Part of a small language model's weights: 0.951M parameters, untied embeddings.
Each number is 128 + 24 x the weight over the matrix's rms, rounded and kept within 0 to 255. Layers, rows and columns count from 0. Numbers have three digits each.

# layer 7 MLP down (transposed), 320x64, rms 0.226, rows 131-237, columns 0-63
111120127139169129161136106122148160146169142112118068108122131097160120159119140115155120140097125086140087091155163121111089124137158146135117115145166156169150061132112167123144103110156165
106111133194150126148130114154138138148088179150116134134102118117181110134100133127106141151115146138137068148124203129163129137111146103114138155090126154154136125137113113125131108129112170
137113123089132125116135105176137093141222084134133093102131101088144106058131124143144181118093117163122175147133114107136142115140140094106155093137121163130113131157136136145133147168157125
139088123139141118127164137147106140159135140126107110122155125173147172116106148115134152128160094092166110124139136136122146124129143155137097135134167103089178137113137124118184109155100129
162119103159121145113161170157118103152175156081083134128115117129103138108128124134127176106169130128138176102107149119135113153147121180119108128116131135109122132147135124118130119173136079
124174141148118128094131130123086159120126130150143119126119091107152087161144107130112111151115123148135127152133129162076166102086149104138166152142121099122142130149111154156090151121136146
116115126102111116114131129074118144145111127150095128146139143139153119136128089123103112129139158112137113093116105175112138115089147085172154162161113152158137109140126144107139131101155113
140155139116087118115096157093107107099170166120143138162127128153149090101112129143095095135112130168121118120126184162133092115088115115110136108149120146130111120152171162140164131101123145
131114092083152089136102086095133124124177115122150143113157132122159120112144112169084171150148085139122148152122123130138117115128167084153124136165106119114172102138129103094139143168118160
138153178188117138109179124156113090122130104107122129125065121086144132132157122111081153123098135128164096166138131150131133155117111095175124118161118116147105138128093182155130117133057123
094125103143102132164167147117137144126101119107138133115110143138142161111116187132163157142145147146151123138161126140147151161146077160108128112137155089105122125160134120148132111164125139
131154139166156160129136117117135142121066132147182160126122124174132120126131175136158126167145105145132121118132133088133164141129133115128129123109084118158069159140118156129095148135109139
189124144115112113100124170097157161105106107140170118155171136180104118113168130104137166178136149133123123107113105118141161093153100166160147084096134133128134150146097104068134131163135114
125124147179159168111133161144118135111136136112111112125117104115108111137109100143171101116148154110090141122148137134135160146099149155109134145146125126163095143110115150125112114118115129
118104082113092140124117102144105085126136124124093154125140136073164130103109113118131109088146121138123128135140101102143132086096138082099095138141145109110126138132127124128126136122170110
197147131159110188163159110153112108139125121098161127159138109102122130130113136094144135130186107132121153124186139112141124172123069148102129092142146166162145116112105123109143153126118125
104083106117114132137135171080089140136133170109066129165117124189136102126077139143120166141158114149113123106098092118144124111108160139116143119108150172166090137183147108133109141144141079
147126114101156130091107153125134091123164122115111154136134128131198152094103145157124104109150133086093144110097135144150112082130108099088125138161145114174143108122137119121150159191138125
150180085121125121142127111129120136098093147144110120126122151104145151150140174161109147158140081149174136131143102144115141161126132111140129141111147147121136147079120138132150118135096157
163174106121122113183111071097137132127138135105143140075114104112123141102105130121119144120096145075125081103128132158173129152090143128140129072092116173172092116173129165145145158142078103
099099126152108155104101175166153134140105117131125154108156125108119117119119081138116076131100170121101120125104153160141136162122119144083167141099110178119114163126134089160087135071123138
139123121133122115130131126077131150120113117120149166151147092157146066127150172141149138111119181090124088144114166154168161090161129162098104129119113131168101145171120128085112168078138142
120108154179119144152105139149145146102158164130110145081132112109099133140127078170141162105124146095128138096090097113136111109077170111162102139132118144121112165120093144129138145134095186
136124146103088171138141107121140135157101129166145125115146156152126162120120146067147139167115102129116108128095141128128159115134123172126137169138151115095134086135143081116044130136174095
104138110194149167104125103111093178111135136113137156128108135143131121091123094138159106127107155108106127160123134132148164140123143108110129139123057125168058090185116181173083167123128137
160153135110155117162119121139105157120138125116145138121068202128185136136117127114145096109119135129084125122123178132071111114169126123125156214117121126164168087087134129129119169111137142
156109116114124114148102105145119119128140132122128123120098115141091125161104137149106143124117144166151135115138115070147098140158117140140117121100151169069167147109110122137140127088111128
145099102074120082128137074127158128151128159157127102124137116099070145132156103129112155096113112118125107131136114124068084125152112104125129150148155099123132107091144149139112068144126091
123145157132149176110133124144151142119121142128128111102144117152157099100148120141111131138105124125131124117111148168141121119106159112104149134110102111169110163111132136175091110124097139
108118084140126138162130121117118120156121136121124150121118125134091069101141120145148192115076162068166137140125102136091103132103107121129103160084089062089125153161133145118113171155108111
119112129125091105116115160155123120147170120107090113153090099122121171127125135117132132096155154120118173135125153109156125154130110167108107130133161121099149101127119119128119107127150113
138130127161119183132101169168125137128117139122138098130159123131134091158119140139113169153107112116155083134086150142140128162103168143104173125112129136126108152110128145162141118156105134
114129123092155142116166143173140137169128158149094132116146135108169129134147142081144127133135096099162089108129138167121122101142099156147145117129118129140130083153131147118125117149149109
155124132073092066168185116124152154151151135177152087152079122138108148135140166102103143120113106111147147127125108123119144148121136148137139149088124122084159137132132126104099108159159102
098136114108124126126071123140192094118146110152113123123120132096138114149100128095128112130133100107117118155104091100154149156106116131085121145112176138152173112072128083104114128122140145
112134112124097072146127117108126121113115129129103152165097115120125136106099114093119132113135127100119103142152084098133146132140116103123125114148150106147145107129110148143129140125144126
089100096130171101148145104106165139141131121121130103131135139120123128108095130147101127131126126120120136126138117081123098129147119114082098122102119155139114147137158141105135123163136116
142166126097119117158117116065148153127095156124118122165090152110172130114131129112117144112155136157153178144130085118133149153139114104137135122149135129122122174128134120145163144126105130
104151139091158108134144111140130119132174114136163095138091124122105137150128163139113165114090140138157160147127167115137107133157119186124140154135126108120180090081158105095145140149140116
078112115087104079176124148111112124121112108152123109121083147123146136151129148140141102138108151099128125132123040127120129134143109118123135125090105145136155129128113145144141170117132138
151151165116125170101190117173065118165116103135126097123144114151102165127122173108128118137158098106132116114163161154094164138140106141120137152144132128121141124109148127161111126116116153
107128127129172126146127080095163115143113111135140141144117144139128128124157123126163129095127139136121164126158125088105105093129145164095129148116143153119199077161152092086114072108142145
098122097101124066149145105183065099134162132109079097112112134093148127118146114127145136081203131123097148112099102070116138117172160125121168090113109076118142137152145129129142159127102125
130139132097133083160157087080130115148174125108144154115116124152117136096139146136117171146086122103142127126103086115121156105141148122144106104126117123144146103160117139111133134152118133
165122155150159102135103192158167105098155134105111089117121096118126148106150083154130136116134147146140164158086136140117113132127092128143103153124145092117126110098114106126139111124136117
152150113130093133150136139113111157133139096152129092151108146147107131177103134095144149113093130142123161130107091119069089157132104108110196145091117107114130148103143149120090078110141159
147167113085136073150132102091168130124167101157140117115114101127138129093126133116108142138126116098114157107117102107094159112134122116123123108151133128127131117147142143124119133127145116
116129134111088114110117158129151128154135134108102122152138097129131159124117134107097127113145130112148120141142188152164118140144091121122101131162148120082142134130126121130145113136160138
121167110123152121089113120112130143127128113119097142135170138138114117132110132139174126098144166094146115121136122163105117097176082114148116097155141113145125111134144135135153117125153109
115115141128096148115133155193115108103091129125106116112124139129107124144128117119138125135130156138135079169110121156118138143131131186115132173124124087121150119114116112137091151118119144
127120141103135078182133130127158134130165126133160116134090139106144128104131105125131148105116124095127139145123127115131127115106173114127122140116117091117145097147119149108118130133153131
090124100105117148102142092109124090160119199104096166129122127101120136108154095118127078119099138115135133100129126140120135151101139091137167089127121197114173121160131136128126119097107163
099135179142116118156122112081095105121119145152146102154146103135086149137105127112123140117147105122111099121137131118160146141100163111100120111136153155134127135190127122038129123130116122
121102112164124187100168180147108113131127144108110130123129185142125101141125103102175123133131136136147101113132099150154159140137163147122152116073093127125106174147141149120115128089176138
055122134118135119113133118119149096143098136109136150105115137107154193122128157176158153120098157114135127100093147112113088128107117145134121117088149081090148149159190130138108107113117143
153158136114141091159125140136110185132154162109129119114134175112169150140156109108128118129165096106115096132126122150124123119150157081161177121140123124142119114121133143128154175152112106
137163099123128129110106093113103117123101103142103165109126120105158105112133120110113099163119097093108094144139132146150142118116107101143152115117128143193081139127131146121095173097117138
137102111126080130128106170129109106088099113157158140131146129193146057120136123176107145110105142140153089145076116110114147106115167119132161128125092131102115133165130153110126159163097126
117133126150112167092120182185104125115113101132133119141123113152122145132131101124145140109146179129118144149118155145149143150134148188086156140125127146118132126124143131115121126089135129
136122112152146114149106113101151135125128076109141129170140112111139164139164134091136130157126163106108122131157068107129177128123152129124112157140163090091146108125084118118087130111129124
078127120138089109132164113136125143151058119091124170146107174137122109144139125154119109101117113158133086146135124157082124150111084134134109129095133086166131100115154167113122167129111136
138122130070085184140109107128160111111136126148141104188157125195127132102134140120111140127095124096092139128124086140158138154132146152129155166145132155157128151138116098109090139144180148
113153105077089058160123132125125117105140124122135156148106122135134140149140135125112112072140160115092138127152144122139107139123111138094165104095129121114132116111134139130134143085130115
123103097130111109125127120129096129158160107114138090136182157150078136100111137120106133092152133123149138132112126131133175137113105087114114109121123134081143128165124135099143150112190113
157164160122084131149125131114126112197100155111108123132154151153129184142108157103097124153136094127118111112133160145151126128105121103135087066138179130120112149128092129146128083134119154
165123123074126118134107115106198119121105152178118144112125098063134118092140127089124110150107114104139140138102080150132106117120146098175125126119134115132091110114133113162106135144129129
097106090150121119130096150117145184128137139120133157144195111117114087101122158141137101108143144117125157121122180130135100101128092102120110155140114098118129102161115120141118141114184108
083114142113108148178113118135134107140108113138147144138104091113118088091113159148092199114080107113119156100125121109162155103137141125154078112104129157161125134145117153157146142155109128
087135061140113111151155066124095144152140132099151119117117146128114132109132127119123145113127096146145162107141113090120160169086149092158155122118138129100132114140143156122117106136114114
150161138099098155151119115147151132115124154126102097123090080145139090109129105141169102125132123140118144110111079104106142084126141114185181141150138133136122061137139158132100104108131104
105114102182167131181108125086110152084088149154171128157147162138130097144154121171180163125136155152136154138162138110139114097123165183138130070101127156121111133152118148112174148119099143
138175128112143103124127110104178123086159109112167157136102124096136154106153111173101134131095139142156170101120093074129126113108121117176130106115101127149132130090152098136148185111122161
175118133155101141092170175143081148139107142140118103140157147155139139129141129137110088125186121129098093150124135173113116142116124129108156158134125150126155147152150112113113123141129119
102110137129121168086130169138113123126093159182127139125107083172092092138125106112118148166123135119099117136108136174131160148136157167115160152151117126134139123138114148109110140125113145
096161148166133160098149118165114110137083163132146115120124141114113092128185132150114145144099101104171118127088160151111161180087169137170140127104133103136111126151120164163094105125118142
135139137127120145185134135159101097129169139157083097103077102111123080090132123103115196122111154131100149111118142081110170118132112146143108139152108179132151100123109106179105128122124135
159114113103113130147128074101142132128133118135145128158192136160124161123126130112107107129105127130112171120130135082129123112158080133127106098138168166088132091120129126112153102127159085
116106116123133132144120162113125146135146157122083147157153107158132140113102108124132099138183125118092125130126149115147132105130131124124114159160148124112134098158134119100110115101178098
089115140109092109129128121119147137111153124138085114129136147164121158129100134119139118092112138113110121115128166147142134154136104116088099104163159146146113145136155155156125061098160121
164129156162133127088120193165117143113134166101131132116102118104132087128149086094148109106155187132104097172115142198138112140111157145099140170154132102147142097126128116130137141131116088
154142116138106080155138115159092127088128130151141144057131132119135137124144124082132126146120132123148078130108100106113158101126129106109127082101149104092100130126113176135096142145111087
126166128149181133186115106109135138112063144127158182108104105127145091182114135118145153173138136135137126111117102098143144110169139105200173142093133104169148136126099147122105154125118118
120133137128152155104100126087111096140102192115166128134131155122112114112127143127184087173131121115098152088092159149118134126129128145104109107134133132172096110158130111123042152119098167
091101119097132133162119157144077143090129168125174142118072143155194154121102137105121091122120117167102114175114121115143139097112109127099126187137094174153156115131140141135140155134093167
109117132146161157131135129108129126122067099120183144116128168131157110124125151109164125137104151123157104168133097124106130135161151132090114139118107071115120120095155113134127126120106116
123102093135122149142172117174120124103082146100158153136104164141139133140145129186110125081144147151096142123141151090124136144160136150131133172051131139145129135138173145127138131112176117
119171118077138061175133138115154132109119139145118117129106139131152148117110122114125147117135099121097144126106087137134142141146190135097138084105140131157070117137148159148121109150118099
075081107117076094132170144163102097136135134142120111140133142124129103106136133102112129074102123108139093113141142124134182152149073132087075101089126184131129157152156178144114145107162135
166148146124126195137119082121134107118141197115143124136123086146133112093157110144090143152073142095124132108123172112115130133114112128174107171135140097138129133150129141126098162131118171
115108099105157132113136076109115133121187096146165117092133125120132128151125157105129136143096121112158131123168129129104119097122099080129140154119102107153141096125125123126134186151129137
102121160160147136083118120124155108112126110122129101103133130130104100118130150112113116130118124111141099139084099117151141110151122088137116174140156081141117146116132120171111125199133065
111159113094141074141132077107143095148132120113137148145082128128122108126133108108099151143082070157144162149100131095112153145134136109125123108125111149164122117111132145138107166172131133
109142110143147110122162118165133109114127149117139108166139086120107083106167115121135158116109129113158129128131130121129139135124161140131166108115154121159125110156128158130132122090148162
126104122160108149137161126118143145086099126121130110180164136167100111146149115118138127101135131174158147170155128106177142148192122139133138070142120156134070130137135120158158060112142125
137105135088115165123135127083172163101159130128115110167147106170141099134105133160087068137161105108094111120132122137162129140120140133098145149159132146113126153141143106140128114095158095
112135112120158127166126115150103157081129105143144156161124159124154113142149139177134127141142139127102106131121084092137129074158129181133135129110125140162138126159119161134106126139103096
135131101144146138153152106145105128162144117123141142119153185148125121143154140137136139112155115168130159113119147104127102133111103126117140128092120136127116053123145126077101150142177083
154121131144102135109144100132125105134132092123114142146147145117116077128115124117109139149137143161143136149099119134156178171112097135091136113112096140124075146108143123143110187121116092
122142097127078168130097160149105122109121122114105177120132139144136130142111125111153113107142139100124088103188123116131128170134125088128149068163130107133150115129144138140148141089154117
132118121081105125140080048116106091107109140169116123110193157138134103108146137111087169127104111143110114133122105135099168105124115069167104101143119137116089134147137114146130142137151135
133152183157108166115133177144141146154044137119129133139133121150079143164103119159112120121122131143139092141127168166123127171132140150137113112106130113131128145088134165123159081086158167
141143129144133111093129093145139135103097091123178130128166102130123119132128117122111133131117130148133059167137140134099147138105160096112144113101114097132126135118151138132107147100135099
115147148148073117125115180113097136111090121164077128137173132124145123136159059112100127147148132115135121139127115170144124173120139134121135099124122134097110171137137145127122138114136134
121132133157124126136092132138132119097102094156175110149137132125100093111156132164153132142112126095163151118126127125102135129089142151107135095081187083112100109155127119109142128105102163
132111120091098075151109130095133117122102103134137142132100146134157131097139127098156116113139131120112126125102114110147160128150111134111146078103144105149124110149105113094121145137141131
116108110152132128096125152144085151132117095115163095141161117165108110141129138158140116124141105130151094127136157158147123146118159164101160116089128137128134117137147127146155101090146181
122116118121138093144145098123112142135136134121152142134120119110139138119152094130124117108135102148114176186147177133122100122090172070089090164128124058099118109146139132095118159114147147
# layer 7 MLP up, 320x64, rms 0.15, rows 132-238, columns 0-63
119103104134156079136112137087155132126124099143141130118102070152118137136119122113086102172100140134115149165107168141107152153146145192113142134095159135107121108130114128128102119101116120
087141104138110116151094095131122145105143101140118097188138099181122111137138121103120119148193111112138160114148147133159057185104124164092146106097185163092149144158117145129160145164153146
113149135106094114104135122096145126117147120117139117118123095151128140126120085137161131137159149149130110083110169109146167180128113145157115124144111105111110130153111162136156117132127121
152142121150116138136119118162118117110138154117121156117109084195127149141134113120146125135144121079110117130106087139118141146111104169121120140131124142124160080140146103119102123099139126
136138125099093103159141125103133129107133122151109140144114148122142142123115110147128110083124166113129129155112131144091123125151141149119137130096136087103158125145132169145149122108126140
131136151115125093105116121121146086123120111166083109144136127122138122104132116115106111141125152100129126119123158137145134117115100143192127122164123122139125143117138106110116154083145141
102084130109090109124095143119124124125161125134176103122099136152155130152115095143132162145102109103120133131140164124090116109139177136055120121121159126100127104125160148137150151150178157
113118159141170126165111152121118160133087101100075085149143136117129132134141061130199092128142145140121117134126178116097141146133141182098165134137072160116114111091093114146146111086135096
106147129109115144143128146102155137122143180109157161135115120041160128142106149127162121143140145100146148132172094109153144117149091129125129088124108140113119083121091098152130116131179100
139128130192148088135122106145078146087113148141131142149117142115115118142120120092128134085118113139153142146133114107102134180130083146085127154162151126109148083088142137097110122152118107
095111130122152101155112136144104112141110133153135117139097132082155106119165114097125123121109171147171134178103094177150135133128109128167167114095161141113138088142118151108111113101124111
118058119153064111127117155156118102092086116149149131167145113142118113134144110093099139119170155139129098160126137154160109144101140136085124112127171163100107119165101100088121151059133140
160138187093086148127093130150110094137124140134124130112129131153146171121122136120111136130118122111142110102126137118122151139129051123113125138164125102120120123136124120121119104093114142
126128085096113086133118155092106133103153117118152142147120095110092102111086117136166147157120108119125152095145144094136128116096125140075138129146137141140105116132126149135132096147152101
107139127122118043161113180163087165139086135123098138130143144092124125120146089100126168119104152125082108106118169125118103163130132124099162133110130115137114124172077109150106105153112099
131066078058125131103142173095125119125156112151160110110101078141143159123153146148127108127125138156134194144142099095130084109137143124122114167114112110098135125123164115153125136081135101
117126118166122094169101145142121130129112123123097071151104114145139077156120073102125147142125181128069093146120107133137127160132167127133091117155154114139162141130147133161153143121125103
156150129094093110153158145111114141106118088125120137147108105085165140158105163120163141142140099165164138110144138127112116131107105135100118132133142138109128136123149107117133134086157141
109129089128154089119113157077083105093162173140078141137112116123167125091128153116158141127113146203096119161124118132143089145128162129077115111075158091128159162133084117116099130156145070
097088098153093089130123139105124099119111075116106149136136103106129160159136116150148152087179108114118134113114073096089130081097142170086120157099210084106161142129135172112133144138097100
089105145121135115153079165180143074112085135128088120118084102130139122089069077118121101115139150143156139128150077115138132108103128103129148167088170176129133124112092105172079124087116141
079122096101111103176119143109125129154107097111140122142135141115130131134179111106161104126160181168111133111108137164124184129150110163083120113106154164143153136136127117141145087122137141
108136102141142126130131132124192131098173146120110092111131126105143095134136131101149144125157169123160161091158159132182159111139137156145145114162150131167127117120125130136154135125137140
179155144173152142131126126091145101111132182124089151171110101126132145087149093129086142104142144155145137158071174157160112114119130142116068143136136130146116121125084130127132147107116104
114093075175093105142150122128117153115191116109103102149120165161099141146152135109147139087162159131114139127116108146156118143097110140122180156138112102069105148095145185130111139163122078
125133152112097105145087148163121114112123123122133097122114140114081170123114102116113119113123174126163105147117096136086065136165107164146128159127112123125120102134114167136113170135103111
143119125149123082146145092150141113135149163101154163158079138073130125146092109146181086146142144148114147136092175087105138121125091154167136125095126119132126116138079129126139115126120141
128148118137133119114102130132107104102117113125144087170111099117137120132135122115116150153128131097112152144138160133084133120117145150127113134118133128078168125111141131113156079121120193
109146125152117114140117144108199134119088152101087149120124115050129121139160136129147134101161165152113143183116157111111093086136119125059152099142121135128110109106122121166101143117130154
126131126131145143120130122124121119152125119107131142109177126136112112136127142144127131134138127139142128111134145147097122125130122115124111135135134146112111158126133108140132138135146115
102159183141153084147173142119110139135121150141094155141109112113113142127089117136152133126119152120143159115132131137117126130178127149142102142130147143186143141140109148148136144149149086
123144115108147111113161153095128123101182090123121175123085180144155132140110145087134106128114125126139158149143147141148140131137143159151117113140115086135089137131125116128167133127140133
139126133096093129166140195124087134138099157128143121162075162147108126124109108121162141119140109152088171169074116125120114122086190100071134125133153141124140093115159098129141146137129125
093109173118132118159064087098116119138106122142127137142123142147137159102093102083142136121162113153156141137137135144122113144111124170105167131157122175148131103138149076081114111138172136
138141152051144124136145140100079119165129129115102123140121128170124109132106143112150113105138143125119148110120066113092110099109130128135097123125127111112127122089109117151126149139126096
129118114149133156148143136115098084139092109148099155125097114090143139116101135127173119102152146155101093117079135144141110107098124165145148130153133149129188106139138094094158130126139107
126162150148135121133121107138148128112126121125125126166083106139128122176088115140134156133185071128154142124143186140143160160140151136134129094123103148133152105138105094158133140111157159
144144121091128150101089188107134130122124135088096132124137156120168113185156168154142158125151161174133132173137163099149136144127122119131118128115108120118171093156135106122073115114129092
134156096118165095137167108134118137194133133138129080183120145118125124138113132158151127112168129087099136115121135083149142150160122138123112144122095100104170163131064130077106104105116134
147115154079113090136123132168102110155129152136119121128109134169135176118115143113146094137171115143123060161136138102125093155107148115128111157115191093136137127143127068110129153105138148
093138118121110168119122160096091106083128142141097109137100155064096105128159113123133134109158151163103092111130143125096077092173133150103116112110120131149169106160136175134104112106165110
131170115097111123115082129132120101096118154122143112125107115098137178149107119086131144153150107125107155079132112142155077175160104103119165150074166070080113120165099111123128125116115113
115098127145094135161091146133130102109166107082110143164135171142121100108103120123176087141115087141114158185156161151125127127117148133120132147114166104133087058080117167133160142136127142
122172109110142149136099118109165113133129124103112142128109151126139141130145160137141115087128119145120113147148177115099126143168103135108124104127164113143095100081099102157090099133123085
118114120111065120112140153161131130085143122133109081137103121119145153125136117139082163120096130084162109124153139133114146155149150105129078122145128145095164172104092124149146095147146122
119083139141165124167104124135100150117126191134112140149138152088077114155119077085131116137140114121146130110129115135182151113116112175129160150124139146122149078159142072132120113086120143
105106113099129113137139136106157135140117159117093141140125136154112115144137129094133155107146129136144097110134126144133145107152123134141147110126147122127133173119116105128129091140118094
110166146123119125145096141113131131120125159090100135149124144129121131114149164139157135117133121121107120089123107187163158124155119116109092117136121092129137117126128154084103124125145134
093141112093132098099084143152144108117107156143149165099111122116126125140103109148123127144107116088081165113127157110149143138155110131094084063134133135146102136099126103105169131092159136
139138166089060114138122130162130141108149163136130132124085123135142134092138144137166171108165103116094134139107121063109150124139139103105079098140113094135113151068150104103103114108138129
117151114127135086131128114147159130137110106133100156137099148178127110113118121120135130086112145098096172156099185119147170137092106145152132144151129089136103118115175114166104144112138069
121156137108134137114149117120128141074149089153109117141093125111133177153096113110114157144112125126090175086116144134101125195085154153115125150128152138129132142160119145163153159120161097
093160139143103104157110154127139138071176071104164087150098145130100161136149142164115138102110171128155145117110109146094140071110118175108117145133153143126144109088133140137117127108125121
166134114125170093112112170177119151139120137081128122127085139184146163144111127124125128084130113109090109130121111147141121136125092113117107137119113121108104124142144124114097149121139077
173150116095118125131116155141058144100183137093093131134109124154115144133122146153141158150184080132121102101160135117120145124121111100144108098140148123126131091122110148097115098147145117
080147126140135148171127151151112135143095109113157140135116132082143108135157110106140149119125142146144131135156105165150158136164129119118138093136143122107138099166107108149107125091161127
119167104110083097137151114146151140116135123112144144147083159094128109124123143114130115086159144077144109127105103131146100148151109170129103096159157119122157141129116093085164141119113137
140126112130143120109129141141173089140134098128075137120148120135125106115111157098115097140145123139136122130111150132117111125109142154152141128131121107124166110130108141158164078114118119
177107103115107109122123123120171101132122113107093103165099153172162153114158135145140125127112131110129133121105132146152114130146145120116121136157132124097152106126116078093119131101115144
118135133112136108132116154104134132114132140126105109112093094165157158133133084128129110138107162099084131140151135135143140133155078115112126124129099161144130138100129132143093116106108105
117102133094088141113149156146085132092192106134125178118115115147139179114124109171160112127104120130104153136080143116176122095137137151097107144141101097147119112117117122111138085170130114
161129093136119163132115102171144085154095063113130099131124133092167073153127129102140122126142149165072142169155132132151076110147121133101139151127152122144164142098094094114153104139130134
128182121102138112124126113135145135146167102134145096158135195116142133149107095120138134137123128112102173134131188131150150156102141133126130141125089128137130144128126130120161118107201119
144091129119139095129118136108131120177167114089131119111133150109126138172106143127119106152121167119112151153094156138126121135105108134102101103106115110094112152075131119131109155123074085
120165099101119151157109135116147126122154135129110146088097155146133130148137127142124167105148121148140175146108125070176122150136096150117175073147124148138126117150070148127095140120147179
124130127096109109126154154139118143109130130145060109152082090138141093133119133167127095146161155103134118115120131114128085123128121070115077112120138106156108125131123146135098127118140105
172113134161111130109157149142148141077111123135118122178132095162121162131136121139107161133141183154092130124094128133172102120125126179118116105100139150115109094126142170104093129092121105
128128135131132098158143141148106143098128087127080099167143134137129127118124172113153124138172141108106158158151106128120145088118131154096143087121117087134102088106124132156160157129152126
140106112133091114155126134140144095104131107138112108117087100118143149154122080125157137108132112149106153141140142102187143095128107108140156144113086126098114130152131154169157107094119113
151094143127116129139155200141139158142127168099124103128111100105147105142093164153131147083135139112119144156131141151097098126136171145099109103142153148125090124140114147118130187128097116
125163126108171082068121133083127120121137081115171126122109108134114131154153141090119156120167158143121168108120151131121101093148068137125144119118125094093127160114124133178140143127129148
128125130116102148128119166173122116106141153139139129102151088143118127168107136125151100145141121115147108113131160148169137096139148122097112136106159117125154150101100127115143102102147108
185144130130108123141088129175153132105135185085083154161123126114108148147097147131113120098135142132082121122106163112133133156101132117082089137119141115136097174131135101136155142086124144
112062146151101149165102123140061094124106142157134128107113143127120115138096135082148099100165134155132097153149144159133163150149078155124107149141153117147088095071158133123162125103129104
093143152152060133122128155123117107123177133150137112131155104147154157172139107109137150084147125116153128135095125108127115115140105124145077123085134146136117120126165124132122110126135133
118128130116117127146148142106138091105155129144074142121072102064123105151081119147148100147139152098181106126116166165136151127129138174165103104133123127124129143139116124131156151094098156
132153138096162153137097159125138133122117150128147120151136099133139123106105163096116122111129083146142124117182139125142152093134138119078126135125177141113125101125134114104128125109131091
123148126090137094124102145083152125117100153126082090119140120107130158095123118147144147096104116139111130113121129137097139118149103159150133146126139130148096098130108144123093117102143178
160175126145120134137100149101133132104105096148130093109154105106142194139096150132111140128145153186130131133147134116144136163154106173097156125138154108097147133179106107098137096150141149
084112156154106130135108129151173136098139122141119134132135163099101145129162102079159109105116118095130166109085119109163084105110135114158125106140123128161150138150100132155125139161160113
095137141086166086140099111096134123100148094146103131194110124119117167134150107146179133101113106146078191121085084140122128128121163157124110114116126120151076108082091101118100137093145118
143100126133125137126135103139142131108127099136123118140108128154130132139148107124108135103118148103149120135078185174165111124156136126147107087146141069122102135121085124124130137120146062
158169148100110118154149171127130139152131149128072139141111136102111088177138147156127111112169148134090139143113101121151118171172127164093136093061178118089126116125143167163137167144114135
140128128128108098117146151141144093111088101141108136143082122126178137150130124113141129137129148094124092181136113110148108094138078117116101098152122112125112121139098128134170110115114131
107121116147159141154165142135124163135157137132094139147118130138090115113143168107145176086105123109147118140151175090155166111145072119081114134131161152151177117100079147159153142131170099
149165196098096118118104120164156092143114130128119147135105109110117174120146111140122146102116145127100098118113114168153153130114190118107120167159144091115090108147111051142112110084157117
133158158109117162149124133130131154150133174076095130143106138106084163132115068086098148102131120164143088139115128155154086169146138118103052098153136125142098133141152113154149134105161167
116079136127094141138120125141162123102123136148113146128082162137112135127153152094132119121130110116133144182113096125152114140103084171189126108156098121140121145126134113154099146114135089
124151128130112131141147149144131161106087124138136109163106116148134156138117125157118088141146152118125116161130128123118139148128076200148130138176120130123121108126106133084162119114128108
136123085079143112137132141107095146113142117150142114169076100176146124110107143124139151126106136121092146122147134132140140145108126157123139129155140104107126111122169145129108129119126112
103144146111143102159081107154104114162148111121115119139147109089085164138140145122136155181148118101150151090095133114147130105166085133124104130156165128150162108187096107132130140126118141
115120159105136120097104109150114098132160112141111100090139142126089121080156124125147144103119123142112157127118129120117137113152122124089095135126153099108105126116147123157109152124117133
160133089111163107109178176134130133141155116142113098180141127097129129099116126092113069127138155099120137156160138127116128104138151120116146114108138104097159119149101130146162101116123110
085148162156107145196143148104081142121121129101124096117110142147138166126111119151117103170087145118121173196141102145134127137124109116143095117129162148115148138116107158153132141115138118
129112153078147106158090154103126130123129152131052095127099089151116139167130096163114098159096121133115157129164142112164150148120135156131133159079114143126111139143104152162105157119122117
110109127124172115147149153138111118161104107130133126137147121161139113117114105128142091106143120107133153186130109138150138097120126165131130112115143113149149091069077177145156110161141128
139116163148135089147111113116162145146114121109124099165111128112130126112130138111086130145142142120115134119112116110106157123144145142082125125153111142069121088141120139102142137116101125
135095157124150117161108097134117130167129094120130107175105105108162120147097152185153147112149140156113145129139133154130132132157157153126133092118101134116116071119142128129099128119133156
123114133124100109154101130138073133082128118113113151169103149078123149158137123116109143125100129125088105123140174111176086144113109126125122094178112098121119107168125121141137125095075135
066118107104175139118074185139116103118120110109162115135126148086144128102093130134140115096158130161125171139113103110145112103097137126146126120152169142135173136100099083114146173145119118
128125104132108121133129149145113097116070121108106124133111174146155134135129125105156161099133131137118090165125133134124145162118121138110150109103165104105164132147127098119127124103147136
108099137137093102144133123150143146138187193105119127104116146126152124151158124129144115158106117113139118172171143125134109114143097115092105128131139123136111097140106114140122176099136125
109128131144155140129149160113122091131135079105115142137099118188108144099124115097089132121092143107148132124110129098104118113126126125124110130150111159111156096118098123130128134139171108
153140123099076135125121120135079075115148116130096140158124147129155105167135133118097098161163136126166106130115168162144115122146160133095125117130117119102146125125114114131118154109147122
110117193137119130125132178142134131151115130070106142105131144122128133123114119135124108142139111146112125162107102137111131116125152134079087128161110117161164124068139117148150129084139106
134129161104108145114101177155132146113128142178095078129102180184121130084154130116130106122124128107086109178091112151116134144145095141138159124113116131084149089128164141089117125131118112
131144162152118120150084144129131112094132127124113121171112119126131140128121090181105123094181105127128145145183134071119144096094126122132104140131100147135115128149113114126107134052135139